config = dict(
    d_model=224,
    n_head=7,
    n_kv_head=7,
    vocab_size=512,
    activation='gelu',
    positions='learned',
    parallel_block=False,
    init='uniform',
    beta2=0.95,
    weight_decay=0.082,
    warmup_steps=36,
    decay_fraction=0.94,
    decay_shape='pow',
    train_tokens=161100000,
    steps=4917,
)
Each number is 128 + 24 x the weight over the matrix's rms, rounded and kept within 0 to 255. Layers, rows and columns count from 0. Numbers have three digits each.

# layer 4 MLP down, 224x896, rms 0.16, rows 0-21, columns 128-255
090083068148149145095110109098085091112144163166108138093158123158132136173098128131111109162110091140136125158132154157107120147135160163116144159139161126111102136145065127155106153103107121095148105158120129157107148138126129127106123145160127158153141108083113135106164148118150105135142108127129103120107116155158112167125128132147093115128119180122133132166120141104119123131112
119131133114157145143096130108174082133136109117153161112111134143124100171093136117117140095146134122143155131128128109145148159163132080134134147118076127147152137120145141117144129143118147172139160079167124101146124154158126138168104119164105138129158130093167153107096125167120146123135113109094173171089145123119145096110103133139128188146120160107164144132177096141124127099191
119136154142108111137161119165131123122161132137128147125172095118140144144166129102124151110099109092128105131128169093104117102108152094121132140085155124140130108146100123124113135141153151081150108131128119132099119113176171144117140124115121125150128090117134122083124156154089113138137147112125116176135167115138133123130100132139119146137156162106104134116142124099117117158162
149124121137117108119151142143102104132137100101149141115126129130121146151098107156143125155127152152134150129159128127138105098129147091120146119160138122122111127122132115153110118167163162103130176146094098112139090173115140142103086121140152125133087096100107134143123160103140131103144096083098140093114124136080134150096115101164176097126126160122103129134096112150168112116128
148076161115094118137109165126095128154148127161137113122140126131127134138102164116151086133080124133136104146123100146148117122088196131160123130134140154129131166170165163150139147168109090115110104125114117145081157083124126072129131141090113089101125131146117067168066125134107142114149141150133116106106119107141129117123130110129136131122102092092144163134089097092149112193116
093142153137135128164125143123100133145130109082130158098100073143096097134149144099146143090168124188094081141125130105109086072107129132128087130094123139153106137076133102145127110101123146165112086109101095153162105102129102156132115105118108129126116123166151140163160124161111166139065157091121169128100139165116129102141118116100169178132120114160152103132121116148164114077169
105085128178140134062151129119139130109088102166121133157146161122140135133125119144092104153144104114126129149154101149115087168096135125134158089085142086145168137109138110126153137133114133146124114073148138179146140126131134129106117099171146144093086121164150103172130110149146090135138165133126181144091135143152129107077141158167120117103113132174104138142174114113129111163111
087107165118125156112145121134153119146112125147108122135092129160171137124104134142142131081155104148154133126100113111162144114123141127147127087104128139144099112149127166161154138164120089113120088199110115123160127110132140106094139133068112119142124104179116174132141164179089124096142136121128105146117125087144156156116140116121133162154143135110124115152102131142102147095158
120136122104111131099124102137143097138161122111138158155115154165146186114114170141121115150111132112141119136141164096148084094160131111094126160148124121125087115108115142150128151115153119130181160099168115110144104161114104128126151085177104170147103157076107132147134137084113111135126128136118130157120166106099146139116101085125133146105160125112106158134132114073139109134136
111146112128090122102106157148121090162115132119137133058135111123132133122146132126178132105124118128092144095100134133146124201173129133098129129160079143185157120161161079127152097127118159129114138143141124116124119107134137132124152124107125141126143109139088137060148087138108135155107159115134109131156152155099122105117137139094132116102091130152173114121130157151168160102167
135137149155122136109080121129103113117155097159123127101114166126139096114110122150133091100166099098110130174131089149132139121081141123085131112162133122117184092137163134130154118100150143105120131154184143152091144120103120121099119131164102085133147142117130135110167104094094171116108126121163107075116124146099135136102120115110122097132125131129113135104116158102139088119105
126130138125124139148126128112123132138164148136152154129127130172106118139130110097130132118099198119135072141099123192074154171093126155113083140150124125148119146101103139162137091122126125155104099193132127157132116078139125169110088150149121127110139126150179191169129065159132162125103148113148113127165076114164124130124121121102144113120122104164109145080091147136173169095131
146135146109109174096102142128088126113111146121166134113089135129119102154162131115148131154131183132127124159118141121105109116126153161146109142112064130126140115169110158150130081118157123112134175132173096086162100185118159139162105189142155124151113114148155144136140144100171192137134136100167080101127150147133139122129155159114144138116170089102139135071190061155146142101124
197126144123149153096109137135080149138136131138126117092132128098148178072119110125121149131163097157133129131137082128133113149140109081162115163133123157119123103102141129140110141112126151113152086147131123126069165081165135098078126110111147134113140134132163205140110127079142129144132110114155131112097098146156108116127201153084144112106151136136114132136100153099149153134112
121135089141141128134100128109129127125151148118138138100155115121124137114105100092107135113097119130139143095112170130092114144146105125154117155149094116130074152105130130167109135165111159146125122125105144180122131112169120118179107103115152099160139139134141136154096129066147111172080172114135124115147163102127130127170147145090177117101094091128149142121153133140107106131133
144091134110141146135084074134122186119122091137089142112101136161101084139169151136145097105114136135114143161131071167158152143115125140167118114164142132152096117153138150144124138151108105121129136104120155151115098153160144152112108118153137129112157118080112116147143152142152164141124128172149128100089106119141109115111160149129138126117151070079145166092116156133146135134151
128124093162125118138162102150108176104115171152120124135139117125158118139139127091134115141133108103128120104136163105133124167088132151134150108076118141142091093107147104140095130143142114159117201134119143150141153114125140104141130105084167129145151136101146106155126145132099174112085135097167126116080088084131101129115109188134140123140177180141131105099165096112103128095144
186108088130102144143135133109130093146141152089147122099129115133137102113098112091149109121154144103099094160129111096171080103121087144086146098106123097135112147136146091124120148124154146107095120135125151132162177151090134132109137137134129146128127116160111166128112096158125143144088103137174127128127109129101178166134123122146089129126091085146150123143136101101141160149154
121116200109128179154144138123114128119125136148133106130125135105103165156133122097140125092067131125168118130113120180176146115099147135167093124121122125135115090126168110095123123135188140158138113113094115092104112130109135098105123143099126095111149132142146127128132064051122121143112133121088131114119139148143160136166123157146136139136158108077109108095143166129134179129097
115095145139130101149112092139149146157146120126122087129140146155127138135089128077137131180127096110123097133133078138137130091123166119139174088144115133125053181117150126165110153206089156125146147125165110111119107149125123085137148119091161067116101147124134121126143125131089143105133159138152143134100112141133133133052096119089143140108143104127141156108108125113149145113152
165154092112113111091065166140098144127089101130137133139157098119125127133111086114130103099110124124092113139098142106104104093126120105114159137157132117090075148129142158123129077143142101149128137152097116120154110150099129082137129113133108119109120120094136156103083131113103140144080145129131160146099148129072103121141087094165105120070133179156070115067117112118146085094100
114117089129163170157124129109161155117101139082094082146104146132130085163146149143144106131129093134109112134101167119137116159133132102134130118122114138092100133098157141128122121115139135082153119126119114077193146125051167130097103123105139107166123147159079141111105097140131155155113153134119158142167104130057149184065160168132144099107108077097156138109133073113072155139108